Each number is 500 + 40 x the weight over the matrix's rms, rounded and kept within 0 to 999. Layers, rows and columns count from 0. Numbers have three digits each.

# layer 9 MLP down (transposed), 512x128, rms 0.06, rows 257-311, columns 0-127
528504535478544484408526429524503577501479568452492490469526456537466470489556508486579548505503516512508547493486417421486543484464454466496528525501528528542511489519522544492523548485484492536540511430517493490482498430496535519498487411471523546510490434498502534498511509477442541506506565517561519487526427529478423498546434441489501559527458529504480427542482551428524537491455
504492677463523499524513506521462420463498469510490514502467538467447509487446484572482486466520515495499536519542520506455473460476484453496483467427560417501537522510549445471490532433581488495535565490474551501461491552492533502491485483456441535508519479480450497490405502546529513483545495444426548499515514530509474465466561470478479535433534515443529445483451511568530528537510
506489588464492459511448510540557517455512474529481558621481440482495523473551538471544387510445534536472582521524473541549503484481482496512505558511560547532510475480493439479497453579512463513490574507515508484580409524469537465496492527595450511451504457497450468545498472492528476484500442487496508534604498514469545559518500570461461495567462467483479578454387486547583454458458
467550511492485456495465435522517530508521475495462563407533499448533470461463456482555477534465566473492462517460442471451492472549462550534493465554493496590506508480500444591498503497513514498535470539495462468505544521544492542476505469495663574570469491447441520489436457512543523539482525477482432489477524429486498494526507554550457509507497411500527547503528583577594470551497
521426502468468442483508482514569504446491507548455514503456482536484451501522514522521425529494513536452532421565500494552433493464510508502457502505539616410478552524462521463512469487460466505535457535474494566420453488498539427493514528480517549466457429487458486483497499563460518533504468468511488482509487525449505544480459542483517468526485460533508417520518451542476467524492
470553526476480577469458522487522529405529499495539596414493581526527583489498594485555465530495467487502511506500506450531508572490424535460517481457527444561428472487461506465512543513501517531502452532536477521458501531446453532516489532459504508458613511498564519466552484477552459564543506527601505519455453551520500453518573537577475431482494487495504437508463489496572473448473
554455500511444451484491463463536490536551468491482553470532430559512553474578522574499496460446473526501541425508573510517555496500582545509515496474499492503536446520580486469574573530520422488508444490525466490540518555441444479580467476598457490491469530556562493538565528570514467586535548452416485424476526529546429481503498509431449542513447530594439519503539511527485453466484
469536543502482575524530516550479464470508484531503595483558515498481540512492466521488553517552559545432498474528422456515478539529559486508569519484468500534542535482470488548507485511520532552490535504504462482510450446483455485490514520485452457419479583515455542525485462488480439491495446467579523438470401466481490538484517563520505573486523520565524571487447485486542450516539
464478520472464568500499565530506525489483540500502530585462457497509504465537544591489478486499478517485454502442521534577525532457434563494453525508513538521489447523496511544528562504511463523519491505474496446513518492480492462437508525555502477455539507518552533472508545496528449561539456456474558466469479487485475491512514579484499487493484425520504466515458475504486450518503
466504421559534475455439439557501466577511485556546443465464489518522494527468510456523507476450456533577528474483411532498487519485552496530511524496560487428473473521472460484444481466536542496471475460488475533460523489517595526505427475525479494467540485600515466500444566437508470506490556522527468526521425494526486504582450544479500516434467605487439528433532463510493530523520
539489483511584559493575460559488461522521498478458517530509493575490508502489509463479546465484483510492533527508516489491555497425543455451530491539507496460522516513494436528520477526561486449511397467476475535526562529483456548503466522478535481507464508596485493489507515485536556533547502488545479548489596552462482501478584467492488500509513460486519503489518473414460567522532
486416527505532508527468477509484421548511450454581544494494475511490514465523559532490518499507470470497524535462564497525498537482499471579458474494451499502462466486441521528461462511445469466526489434504540538499535564518526538463456532511551514497545527489463496523474506533529531530542504364447474487563497440431417461495516511523542535449512528441576508497488492525495515513461
588570549555506501449479448535548467505425456476483474516550531515601494513546520419537517476598512480531559504500533508489553584506517455431542578534567552480498550471499452457569461466541499450518439532490491490502492438477559512502602505460470513459537486523517539458427613528570553527540502504526582594366550509507505487472512558451487489450563469467585485471471524529535519503498
494527473486543506518508470505551506459458494481431543493543492471493525525528494504474507447526506465542487470485493520453526465489495519525540443445529449591544522523581513516495489522478482541503494513504513478495510560471565480506460529507442496572545528445537431491507468532485489494540467534508507525540521520533533493500540522553549442558487556546499505468478469468502501528569
563575557518540475550554462524492467487583440555490509486505484475511443532521506432422509501512486469528468515490543515542446483523533465498567513425535538531409560470526503493441574548542497495449391492504490494482440520482584541552576541499550544489569450527550496520521474501540521511527486512525562457485570484452458418539507522462474472465434508464521468545460554417535474494540
481560426514526552517439494495535467479467478556408419529440457497463610549468510518483484488456517549528491464492537468448506427485509518541480472457503477497487571517436477495510441539522430471495492474524459508552549482468480552460405523458461472456462449484565575433475477484549531487487555537522524533491557516478434487497544480534515406462530415470478448459451503497478508511565
502455568466504486501473495479512487457533482522520511544493520476488502504545499403532534486554531458465506500494540513408474478497512477534472451503469496547500501483460527517499497535484499512530543480546483484456445523516510475553536514480552480556475546501452540524487472511530488484491505487531531477505472477566468482451547517539482474429457449577467522511484442450542495475494
512532509457479410493453463456484474544467480459480567500491497484509505475501568525493568463488535518515528441483510491533515492519479475460533451443504519486551583482452501475532528451516521454479425461473482584457517529479482510469538465500550516507551477465465441495489533467518508505520495517489536518529415502457526508450474568518487507459501530451461494496614451586542487551474
685416424548486432478451517498505531540463448497457535528509368479535545518467504553464473478526482506526375424472403623551477442457472520490540518391545552413471483457487479442456492453523530533485524449513497646588568437502567513436465538557553541516547597523571424483528507468548438515497560481395438600490548469448387608401490504555446468531498503652475407410550483497566506492478
469529434519458514484425472439404505512533457429606474545529480497535476511516475500428520437534550435539521526553501462471483533464449507506404395544499477445531521517496440520533487453479522524455473457504472517465476450484560520469542520536507573491485475407541464433500523429540524562530428437607465529477531502515483486496467568414473533550528488510365548474397477483534459559514
532481474485502463480532474511497497540515495511455475468462548465459395543531528514465546468470522557491464500476466518448500495539545474563501568485485481467490496465626479484510505512500493514520476453533547500535487501440490496443435455551523483512491588498525580469501524458498497482375526518504462487552515466449525541457442439514475437486530505554514469502522518468513466513472
492452499555528492476519446526545468546482420511505478558484544551419573562555464532514513534472570556515544516491517446519495457556497487501526495495513544532501503521492461517508453465503488524466435470455597459541578605486534482477451490505448554492519478408484522476507493476502430487540507397566458523486446558584494501484544588466586470493480533452542532496521498429464572528502
433564440511429512522512448453464479504463432464557608565455446490524485516533503513459523453479463536489463529508575493549565466624495504519463449548533509477494575490416602552475477571460489522451486433477441546509539507374482481588539463496461466471503513524470549464504540453545587501501578492469458523543488467428520512465584484499545529588559388534427526516411467518561427449506
490475523523461472456477423470498440546500541517490537499549473479512514462484511507458538512580468464476551462464495502533507532500533487509567481487446569461554507456490536509479495505493516416553491510496474481526480470519509496477433485544535509505464561471485524562482507512428522474503533563495482456527453520452535503508460465484536506452483484544506504573547476468540459466570
475459473469545543430513519540517548477448544616501491475533555534538553568510508462501497570497512533503518555573493469414468505519514476491481447540510477556488592437493517548491521462528524565472448479484603502521551536466486443475565487487467374497556455510559437415461492554537422510506492542530505546507468512550480444490503485432497479518563604458519451477467530494524500535564
509458534536548550440532479542532507458515464492572531503421416474500440526495480524498495418489473486532547487456479475557509506550548520497441493492498525498483509544578519506480483458445406482515564533542542508523535533382541580500462523576461506493435543548431461561512520482465529424532578592499532462476494521482450502575571482506505469615402531487496484539533566545510547509490
470486520508539489577526534576505512529515437531448497495478584432512543532526553545479446548532513519462467565536474531531491516507433508480436522505467496523486465476500458567480481522534525517512560469453554504471499493460422573466448505500586520456557513445479442473463436516564474500480485530525461471511582479466491513503469567494517497481475505487485484526454492467528495562534
503522495489563551493492464459543495509530487454474460540455392536485479464468483458488459412479470463516483549454406530525478454495483524566535479509481489418505521425510511479495456441523524496518508497538517470544505509460545507462445447458543398509487508479475444464471483434470540470507549448517485508468504459564535473466520490429493530508544467527444551525455566432491516481529
552510514479435482551453536459496516462453531483474482457442511596467474538498417463529528484500448511548559530501501487457487458468536514501577477521489501461499495528541537515506539422473477501528465540499591566543447561470542558474457476478576490517458433446500524494473424497432512519518561530351508548574527555508531465481525472428517505480484403444475484516514524559436527470480
435530493487501456489477478539464556506522534507517403459493527545519444537470402527463462442561528493552517438477599463463493444577534450540583513472524535513546428556488514576525506531532527506516502562578514420495506542558491534513499481479564613534467476513476387435508470545451429464548557512487446531519496405500557432599432511548504563499497579543572417487528555434507480558506
536435555407521443518423467543527553512480560530430441462482480483505466573579479534448473486373532468530528476564414543503474389501485466447466443583482473484543498521504445426559516476490575564495476432535546457503572489493542504503596497547494461468508494466460443446514515535521506580498465502523457408579529469457480504479528508477527472484542498544543480501526447482544525518494
511492580500470470591447517520497526557484463544572516515453553472439534556469464527527556523472574497489455494519510455472480561537498469456456477506534503448466522551495496617472455456528476498487453518447519484485482464467516507482540498450536470493491522501548530526452524486497418516519485499502543536439473500491463514579486497509467517466440505517475488530513491512512477512519
511555564545520554500491384527491477457527494487463457462536546483532512540481493516511439464497452499526499442525508484543524457509495497516500478516552449503480528425497474496488510520491534435573488502511445504512521507498474522528475477521495498527528528490522465510524501449445492561500514484551515477540492505523477490446469464542544465533496486514425496462478496557513501509444
556542539578510468564502493482486441522520508463540516505512536475503532521492482532517393530416506519505480476428485478541456482473514541490439451540533479479500467522410436518499422509469480537485496521521420418500505531456553470535390543459448517565425441501388504509555424486524490488572451438482497483521455485512556469479451527503540585522506483496487468518464510518466507555517
376473449521463493414532521531551566450493498497498533498446506570473511478506474469537465508536503539530504577546541520456580546457546513503452524362412477556503470553520550461488494509590492454489479490454501519516470476513504531461499490513592429476559462489525515583499465565575543498513419502538518418499496459473503520464558468505425523512573440524469490515541542495542481504434
549464363469492433450439544480508449525525446543521474525535551475516512482445503504527546513481394461530480492540495516419574554513440462540495499553519440532474479567547544561514505552539594476563501459510489453539487473479509494494475437508467462576527497507613553473485526564462429594435549554467457501531421502476496591531471574485554542583496536492407466437455536532500482497503
485533452500501508508539430484517501470552502520574493520506481571501476560491493469503492471487433481476532502535479389539480437469492515554510470471567449450488435527536498423566494469439511528508477590520517436518505575503455543520558422481505479561458453436539510495502462516564428528519465482506470483483390475533499448465558508469465509552464444477565460441593571464490481495512
525467411499471449459496487490485481512517502517507511519517497524433450564477504487502499552493434461513496516468502417526491451503546506461539452510521520516405468569520507509478497491452498542528522554526378519502472525515438524531467499494444503543424463497481509602559489480490511484521487541535491466557492557498459564561409526506483614475431437491478516460582491587435588507457
533540480476533506459440528532473509460510505489503445462461501451524497527478411474562466534444520459526433563501440488490523480501537559487544509441525533556502458533574417493508513479473478395523526564438504498477585507452572505504517496497577457492539531469523524532505517580486540451544464467485445528450540499467500476449529585518496524495464582520506549471485491574528549564565
498512544475518528503508488471477481529507521510504491532499539436566477547428448504518460485553471395446453519505581512540485482470531571523493528458479536501522498527446565477527504513496504493517501486452558615522511481472460526500532501509518456465528537484489589500421468502486495455479510444483460558452488482512507453508491548496537461458513530502522481541549515483578497440558
465552519567484444462508494483536483483511465492556513571476515452539487496616552526537388497570570480553487544494507453509482530522523502554452501639505520540508549520502522563548480507507478473489469454511522473475508467524493523485501515451581567530526435437497522471499410543520431413460430546535464562478466468483563487510506494500493468458405511533445467543475481486546528551515
502486543574523502517511519498489447488501494497526438492536456535519473527490467530493511501500577544502504477526600506520472548483541460566496506547530505539496448502525497449533534514550454503509517480545496448523467484450478545494499496436584492484552432495485555522485497481409475429448483555417506477443457477456492463533521501405474523464477564470491528517534497541441551476512
574517455490546493511542507476489464464441536358596526457525535486489508500424463438510497519555532522481517490474467504420513547506531482544547547495494548509521434453547495527492449434486519488551533406583458533614584441501442545484514496472533587461538516541534453435437446496458507558498547495473506532503538487512523486506583470562490547474504603461489562514516547571574485508469
498471550503524506560446529565535438514467529475512493494492468589507494488446528498465495474479562563469551445486465481471394527375523459541428510451537505566465474514418535517415492569507530461581542467423489524516536499543490451487521491438466479507589485549520480507527532472512620490517432568573526486502435476489485448576523478447469474572508491532456483521444508476408531524543
508505513573471514465464459453488564474531543546484431459442534445540486476480491478513475577511501439490495482458552511472502485526499513503492514511548508530512502422477549515458492456478551496570519505448556457486512531428452516485497437513496485570456493479506511485567521501500464550463549537497544534438503551502501531547504562530486465523495516512431451554524497486482468513515
498546472569454456500533443485488529461519466462558492553499498473448458479473529480462510490509571507524515501530482476466511471508512475530531450506498456470508472511488479528475559502494468458486583565499467545573513519515483483527552508438522535502453524520381506587521462450469493501480501565558498457538565451544521510513509558507531586531518488522560458520533546505472435582550
475453601503616478479419484482468400526443523471506490530482473452520487600529470535542499517441471504500528576476538452504534536476444509540503543560552530542497491469483511562514520521478487499464497418540524537508491482451494546536545478515509417537390506535525528490443511506512517511447495446419570501579432516451491530469466472535479439461532452567496478485540544459485577475463
507507503504479450397472476512463498498492499545526482444490455534466506437503445543479442558494511548472443471473554515556514503510509476511529462566537492507496466522458468487488526542443535455529546529469493500476505460504561518489521518505494489517461507507465526495428501471496575537497493532485452430545526470481456490499536533500557454448572576490524556496561552494505494449494
525463525416514438498417523519477483486509498465501516434490489561440526491486515500456515445458489564441493494418534485487497554534526567467563542542504522439511572446518477574471504464483542494462488529451510455501536539462536479567538453485545517441521440522501531508464529479496522510532501518449535478511466514487507476546389534517458465465497499466509474471492522495447438463472
501512447494523509500546496494527496444477473550589468460596522568533488483524498488469468440523586567523498575558466475510474492583477464528489520470474561535515535457486542458461558518524523543567450494549469478539492469492496455466481517469465473479470546422618533537504556516439557470495498433494496590495466383454501496505570555535530545486511498520511459497498450472459511482454
489474423484483456525524406511546532523482477452443539527470434507501523472521489569527460448473561483497486513503509498546628506429545548513545522511474469453465493453514489519553511507473442442471416499464522530611509538513451433571499547547488484437501638454626539485500523610507522445410499518471540468522493524536483543547431434484481498550498494506516439467513536526449559488574
468499497460545494564580499535476544501538499487535478556519562530532547545519575527470485473578527474517524501469524506536538491459461459520432453526522490517493580513438518490464428453505513553508443499473479516503456550483461490507551492471491466463473476429535485534527552515534465518436477533556600577448546514559435398511504575544530551527539485547505480511440520470487546478487
518536503545527421555510568524519430612478507488525480494473452508511486510571511524559547437497539535468444529508484488441578463505530509534518456503532473425502494616472532496446539477513515435475580506490501466499443401517452475461463595483524461517453433534462529568474389447439534494607488456457429496515524443549441516429470493565550530500564443453472485531557505486546479440481
506472476482534474581468464530522532522464486555462428471532570505528497459522491490505460501515510512422491429520542509513445502472460567452421577524459477534524560565443508471469442457547530497513462416497519447513509559455456547567594545418487486481429448524452539436510538517516531472570570491454549580501536463523542525443461510528555516469492473499549449506559462631568417462468
430441540463541484524503527493459495486485497480469609489455433560527413526516513427472444480493485483427465425488493539517474528551509584456520497516445545455619523543498533542530520499556533529494545454479575531509499508511519523479550532526538584558464524544498491497472568427442512508593582536414496501497511492507582545487520414494390548480433456415470455511454514459448493505520
# layer 9 MLP up, 512x128, rms 0.0602, rows 258-311, columns 0-127
465533526512451508542566447499522470486551557494497444538501459570505478472450503437491538501496483485521515437451464538584576530543521478503480437493515570468453569487503551482515479561538500504512487514518499451569414477475476454543441539510439540451443507574518497489520565573488502462431564512530449541517500492465471515470530525513569527544500508548569527506489500458524555495538
415484493474564575550629448587499456495484539462539507485474552515466561494489510480501555542488418524505433466540604470531535536530536567437550533541508476458402484529615567503480506463459552504569482497498511479497523487536519480531533382453544550467490506498561575483511521487498489505455524469510519488468482489505507499504468505505477471459511507478577536562467531467494548445545
472553506521515516566501512466451514481550570483604482544506550513530509433511554383511488439541438522592428531541544540493491481495499447525450564503508459419502427470499488433519489508513522563543458547569530500462408503483499498444494469525525468425461488499493452542553525496520561430571491498527579566557456469447447465546545483456494478449548433521542517532514500414541545518512
488563492523513579541515530466390519565472510503508480454514489456465558470525496507516527459543538503503509522459523500506501484502478453465489485562553484517544443548450476536497484508486606452474467522448500501515512455540490429525483462462545482450510480499522493532511479485488449494493459483479480492492541544471459418502536489507536498480482499592527541588463541430410548537467
462496508554542535505503475490433552479462508506540451585473431443489461477485478519461541439487552513494526475541474515536491487473517494526518474508499553518545481531458503501407454556562466517526498514473469535578461501567533451470508569549479498527485525490410467492507475499519439497466482501470462510533489563515405481480503474395456549516504514549493486488487548472498491500498
486515497490488493506497513493551488557475574432485443459497489449507519510468562399548486502471472477512471501514466400533502588476533427472560505551464523477433451506450527477470546539474530432502490534491478544469533455501457503522522476582544478542415480473520565504461528399464605471523469434416460511544484463434504539513502409490588491521530607477511535539501550470459520563515
590464532491447462550520462525517482545491517500525515542489490420566560520584549511535484523494418449479496477470528505495576513458506458486513519500518518499448512513449529482433443449505446407585461496450546509508499515506462505409444460490519486505523462546512541498545437480477496468484512526489527470431456565497507571496489472510488495560466533412589517524478501553468484526501
512404423558497495495516472503502488554441521462523483498511555590502487439533456476517548549476545542531439447478486424460495566568504439469468477490506551530469485550493504477474537485430483479504461481514447525520470460531526403531488495500523450544531420572508478579451508551480481532540502475485552519505520574462481510466526479499488531555479497496483508495476568503439523560485
491428480519426497535521495466451529421515448467522498542568502542448490532503514515470568485476440509521542612543493516426456532469507503494557498522527582459383458521475461532462599501450430458604447468501544505528517494558534501479543451496502493508507508504407454487492506567511497436503499452460453494537432547500455553530489485491536428508470490512516555517555538514507487542485
386482515454514482464491575475521508435485531511527480501508503523491461513476515520470414484532470530475459522502496519551525532526486514454489510491558508590505471618505469511475467478477571568518539486457554428474488456526513471519491453531475484529515425455498526506481554486570454433472507527477467440516548542513508556554445506519482512447503502561512545541528530545510503454506
485555523511468488468534475503482456474507580502422441504509533537498567534512419507524485524479470489506498486487511420582534476480520495478488503544580495484528457459547490480485443466589485523421521560512503494474460426482437448505526518436474409547428489491528517501549482431464462492498521537475540504493524536541518500473485524464497491546510484590491411512509540468492498466571
483527442447481546536489566477485513482507502501566555420522535475531490410572558418443483551461485473558475484523472576555448526515479456559444480571424467509475497435454551476447505551604482537495479450528430535476453595547561527432491534511506480550558556459546451417533452446514498543455457585445502529533496507536539445445473454419510524537486462572488479553515543464476449477505
508468503550542508531501540525480443522514503496524508481503526524541518518463510504530495526487460520549509505490482518496501528518481470539517539491500559484498458459455450461543484462480545503507531525486488537515528464449433506447490467478519535509501477471479504536511546507537499483452414517528476513459471512471527499532458478476479506471494499466491477541463509489438465462484
486526512471446513537517541481506488410549519454462457557496495525503515466529458442576405554566478433474467486515481463493530497490466438462515488440564458562515451512440483518541511443535518455493529544482521479505525494476474484470484463600513446541520551506496529478463509504453499510417552521452437545538511479520465513467521448471545591475504478495534571504501488521579546521473
456541491489494535570553452492450496521511517482526533506525521565452548382495526398573463502559468483503468443469487515532505467512449560525439484525464528537529533467496513540482542441490501429588460476583486449484432424421498464521514443582495488457507546500474541555512447482490457573513539534494540512504484546454532495435524526460535501547461539483579503568506503532496449506483
533503557478468539492562489508489472513490478524498492406466511458539522455480483558472499510474463515542462519538512547548464488486540450538490531473542499486560523498567524509510475483508472513509505524528535495548532513466462505495553504500454504516536495469524513483427508544561514520475504492496473518458479500494456493541413503509515515510461473485535520517534472510468495562504
460484530482512501509569480479440504491517495495497507449494565560465482535536447519567432547522533486498497505468556506515442518418511452556504519533485499503438520536526492550487496558452468569507507554534494459506509459540463489496436499496574508486492490477495520518524522553535531482506464442459521474498502522455513474504491501502481525503490555494520468520452535506457520516527
550473369473447509611508499452537412502421485535483491595538410530533533509589529540524545516467568567461503549432494622478467451496467459520509439575450517574440493515438450584334458517570541520410351491505547526544497523561542490415408563559475518503620481512510460491529539512575490461536489558453505554495466599472483519433472404431451526542489503514467548422503545551534464527507
507488486495497473423577507501435510462493473487484536506466471499534549473582483443378430486518530561437491504570541492511456506414487489525459548498350473507492513439534444451509576447540503477505534493461564496533521521509485455564522545583507484512477529505474491538498531508506471483533497533462430475541511512511419544522512420496533514538453493563493461483457574481497493509489
470456404564531498491525569533452510492502454473556518504437529509546544508474540524528482502507473481450461402610422502511400540457442498491475510498458526490486458460489483523556510476426531555576495537541504526501472563560519535547482478475462514514470442532501500609415540507521489527476529498494456479433438503547534494508477572509476468539437537509406531567437540519522539520515
425512452476451530525500619488444519460497506545541509536437503512504519462539482449433522539478521478470472493523554531560514456464532441487452528492519500544530486486477468463522467498516538477441447432554591530543500475528479605544499483508460511483535497489523457500518594495604497533463488510497516506490461480480464507400435428455435533444489416525455487551466550358558521455532
532537511563533568557477534480430446524567470557548469574492444464519499425573497505573494538523518554507500469532432569478552460616507442442512476490466617467493435476492554453533493439509434448435473488545511517517517571506536478511470469511465472513466543516549481486508513478540445437515476490453470449562497503531449442538562455486440494466439437465492486486530474489449630530506
436471493501484491571438485547438500422497493542543529500546435486531533444464506501488470544475528483522557502490550458463507513514457466478446491478545419450455472508449495475539432395565460527521503520529498505477458486481550539523514415508487451506498511454489521475536571503500439522585479487454508504445429539517437519434516482530519514468511438553542458473462502495543491535545
563532508537488476542593516505538458549473523464425523528483502484497489512501459511424493508469599514494495496503480538451493517445454514454530501453510555466497536466538435408479515474541516494527514555403437575519509511517475508479508491589539479544432542448545533493533469462454480514555564542450516470553513494527502548559529480510517488448526495487498540577448616484509520542518
488527466505535526491500528517502561455448484490587627515501455544543569459509479557508565558461483503491470516580539517545385530504530503489501478480363461541536481400482515470461483502460464498546487503479477461587451519524543539423553413495573419541518513479571486537412566509462462496536471534446442586415510459468480500453432427452413528566484360424527505545585465440483480533500
536524495481460549452504500415467459489554488470475462485474500521546429472528507489535537546472546483563487484474574504472494492531482423522534438486458483507484516529480507456515458530502565481511497522555519459544409550533528418491512550494485547572559501523481519523496484477452434479510526578484459546466435538534467517535438455514538499483463498520472561482528456493509520547529
487467522479479493461500496488516531503487516491525488453486563526542551439526542473488492559591541600449496483522553405495485526448472487512427465522435527523500534512508460545528527538463512531558482505421498483545465585507480456528511489563432536455518464516539525544494552552506452538456430486533529528473462490478525498573423467570498450512548555484565443465538485546538491484501
481462545482475455501552594494546378485538440467519528533522533400502554520467507539440434477612480504543485547464478535509484438553406525436467544540564524467437451519524486481466475502511522580520485441497503508462511427653526499505529453535453553417499550556533597553466556408480451456414528443508379400467470537445461491500477511468489510522463559566438569514495523489570550514612
506490464507511518495527570517496460503489465495551522555513500462477450540543516530462475522577487494516481449438486494534498519492494504467535472550523482441498493508525523526523537448448483479475538548529541541540453566445471397444517485475443395456480514514521537552503498446554600502478434509440499513529498524509440493426462524501446496497434459599472571567499474442477473554559
506448495432464484482521544504494494475588521517507461495525437481436482490551518569505502478503474520515473531551487553509490532515494532501473516578493465490460560517461481488445524521466440514531478516423570486447546485483504483415544517489453463507512558499494490574557539489516480496499453508459470534513472468517491501490397443472474509532504416417562567514554435543499512521501
514515500474518473398491494448547518500463504475468471521517457540436468486526455502544484480492477453494548471452496486517508472487498522463578500482512553495433474506579452539511520514495516527466488471489489563469566438497540484498492472481551499634457485504542498539516540456459567522549480528425456465553500512454451516461562496529449481515510521509484520538465551476465528491471
494460525475508527456529582476504482489529492451478562452486472570516485436549483527505505525473537515481494489481499478450510514465482447499466512479494491497472494514476523479472475475492470479461502493512506510487523476518528476493530537485521489498460428529493508535531494497552534437511480499504456515536492467508504502521494513499404506498506505495559521484521465477480490478548
477538502478513529549553513453488497466531456505435545561493539533517563521566502513524487462529481446493574534553446453548472502439520574563518478509476505497464443467519511473480517447493469433514435502502505578468522464521470517495554468515529463484530522544525550474409510542510508529501491599489492400428503530473548514468503521449501515531518448434542518514529487503546509519481
454543491556435518472458515486464487518510525409622407528486483542557535493542558477524545488533537431519518535539577525533539414484530497418432540540545569558451491463503481513554438520449429541481396498480504472567456497509506490399467435524502588400526481489533459473471521504526556450570513575483529463448580471534527552484498499498467407481452466514584511547511546470468514492570
454503512517504476544565450466532476496505508481461411492479535510424546493579557448530513523485632522520512410476569491518452418517495449487502613441553483475464493429499436535453616488569480432460494548465464517485493497553521483551509466501480533512478498511520442459595426509582530468510521507500485525388480499492453529487527518434507524555501519547514557587497498505573522525586
469520481496509582422453439465476517448507551450496493443539444526490440389505518494504541631491468485458481534498511537522480536488470473459527515569461527536438525482495485496442541521548439452479507483471448424488490528569427499427502432503496491532491482501486493503567580493491558505483468513528512541546454516488517581533473468451486505486527513486426524513497517498489527442477
495553476544506472490554505470527514544504481459521448523471488519430400497515497510458499458493481507477473489552487534535505559488542459472455551458490513432536552527520506442442526554495418434505482492531513547556546508527557413402514521546470513438442534427527466503483472517573539483423508565568536490534514442458527493480512475489591496502499504461508574505490506463495457499502
494516432440483542555552492493474508469443552503558525471482431488479577489518526473539485512547465501483614494531522448482551561502524468511523515560463546520465473505430472472395522412550623514493503434463525504489470473510511494424409447499577443537525495507446521524502470513456485497517453471494512487528460500488489568528469420473458449511451505563502576587472537466457574520533
457457534489431444512462501518472499483429472455489562435531490556443490433490527477503497533501526563473559476501490514549590570516528498489439521527531552478484471513521499484545428457455502458489503490507440518474509531454487565438568575503523500517453506497497524556444542419508480437565536438509503504495471509504381542447504506482513480508479503527506522533497497481493459527533
469478518578570522576497505484495469461514579482386470494452455538535437498495466447518576535490417536486499467517472495566571429530478561460561521497470605495477485441551528551429398404471474543530470469495466468460456440505476470394543503482542566497458571521524518537478612549657459564481483522495512448557533454444481583513427548460464462475494534476544427481520546535412507526494
415549414550496558506552512510490523525527484495452487459512506487487505489483492475492430570586465574478564458507494499576450555526431394561517496536459474413490499539484522508474510503501494499525490506528573535479479508481551555507428497543583453491557525478427517527464429502466529486562454528519505505472539477446418422548468497490440524472511504462554551483547582532507455463573
506511439460471545482477471529535522528631555477511456493540500591501497499454498492559590496455544515531493508509520478531522531519461482467451453444571562490406471470487506434485548484522472530552497491475478550527529504512523493469520428540498518495473513542483517544526447585539428513560448557582472589467465489431418519443438497441426412506505421545600503562495539423486479543486
461516440474489484569531520502511549510530423460495524491570576451503503475524446443580428491463535563497478582503530522483498452480559440502541546529465517462486482475482427496510510516525449578491507504481539545558558384470487523556494534507443450495483533525518523467533549597450498443550559464522455543475423572525466549494426444542536456495360509506451522486465540439461449527506
535484478495480544486474465501432542519474519483446495533550528491399518488502491447570530520526470470539440543467536536526478568493498449542496519537450478534428490535409489504513499530504482470470448528484511489536517475464495508483498501489470522474565509487505473456507547533493535469485461540503478515529493436463469509506492525534544524504501424534496550548440534556494489495509
486495521538520579531476579524456463498482483490524496479524483496504495479503505462548516504532429505449442495472518534499516499518555510457415536501541464509510491498408547532509507474511512485558451483539536449427460490569557498470498463575489467555550482475541537433475529475539468448515509524491525519515464516461534521457473461518478525473508510479466525506500499512527541428455
531506475472499529493431478442416399497487491492543538469488500489440521558531521458560463537495438495540491419519502469507495562458382479478506466594518463610591403485536456555468485439502477547527547570531515488474447437566510500450473463506538504509525499533436468474507553430505541541584509385432568504504424526457511539479387501486472483563502462528528530459490568489502529410530
484532580515438499609484468464454456538505525474436468514525501495448454467541516511446504446560504456508555496537498518525483459507508540474451558464548521503471490499474489504527529458526463477454485506495586470583503411498478501525493487507488544468535500486502490512525510505548510442443474457522472558553560464441511485488548453447481499579436513543553505487524479496541551520441
449482492490500502433502492508556481498488534519457524562502529497510483496600470495523461540517491524496476428528492526568492476535492462539438523516537491566510475468463487538503463476506543428487505465535495503424537465441498510517454501508468474432476513509472514519513516526499470471500520520535463499485493483545525507546531426525475484519494542525510492489435546526481557501560
487499482463488509540545436464400435557465526471443502563494507484460480548597502555458449460566478505468442537487524496510476524486525536477537528514533566504494508525484453563544416530498461467574444465476477544465514528526518531571521509458525538440518558491502493517539443460515488521531533526458449525537461558553502537480491481463522507457495479390508552496483551585485522541494
545479527523463451560581525492586598560514418517425465574536458555618537467570422351473563472524456640583428436434522520537456384506605495540523460508443513494474389425454488399465468496484444503528428553441482585559439487455541487476442560545515518547530541420469496475407535509517489430542539512484527465504493508485531526440565470496488482469422504530530523498444570527512579420546
469533518551506537541393494464523474496493493563490486461553548462471452499435491547498495555501436470557473534477487489490477517556496606464539529449424518546497446519472491550550540514471497386423480482543438531497502492547534485499499462492492512574527531450523580407506488440555522525489502506487382447562450538497437458438483491476498443485507477464488522549553469473508529502483
473561455527517482551505574476508475456520473489431551529526473543585533552519500490516504479491476507495471543527466573489488553489508461465510504494420503562471449500418473533548477551517532560599527522494561544473477516532528480510472532572519452511429516510464534516501535536499546438493482559489472521499526485495462450488521444396520486453505479545525538527474478482428516540419
514557395528465476483525516485440538504613457467472524513496485538512487553452489502515543506473531484582504513505493490482490506544432473481485488535466464510545465501487466535524444517537556539586530518547443510557543452507483458496429480495486434468581520436516511531504530552522521550481503549415510523444513522462530481443491427450497502433554501419569563467414486442483561530429
555495509474479500587562560452501570434542532494488462521560636491552497477566415592574421547517523442499536530588560550515620525458441503549477458460500612510485456491465480471480447534549427459549492486455436468565519534495521424540523474489462468448513447544530522511475535457535502503514334499542530407519432564394428496527435429448510335501528577412535595472505503510569542508514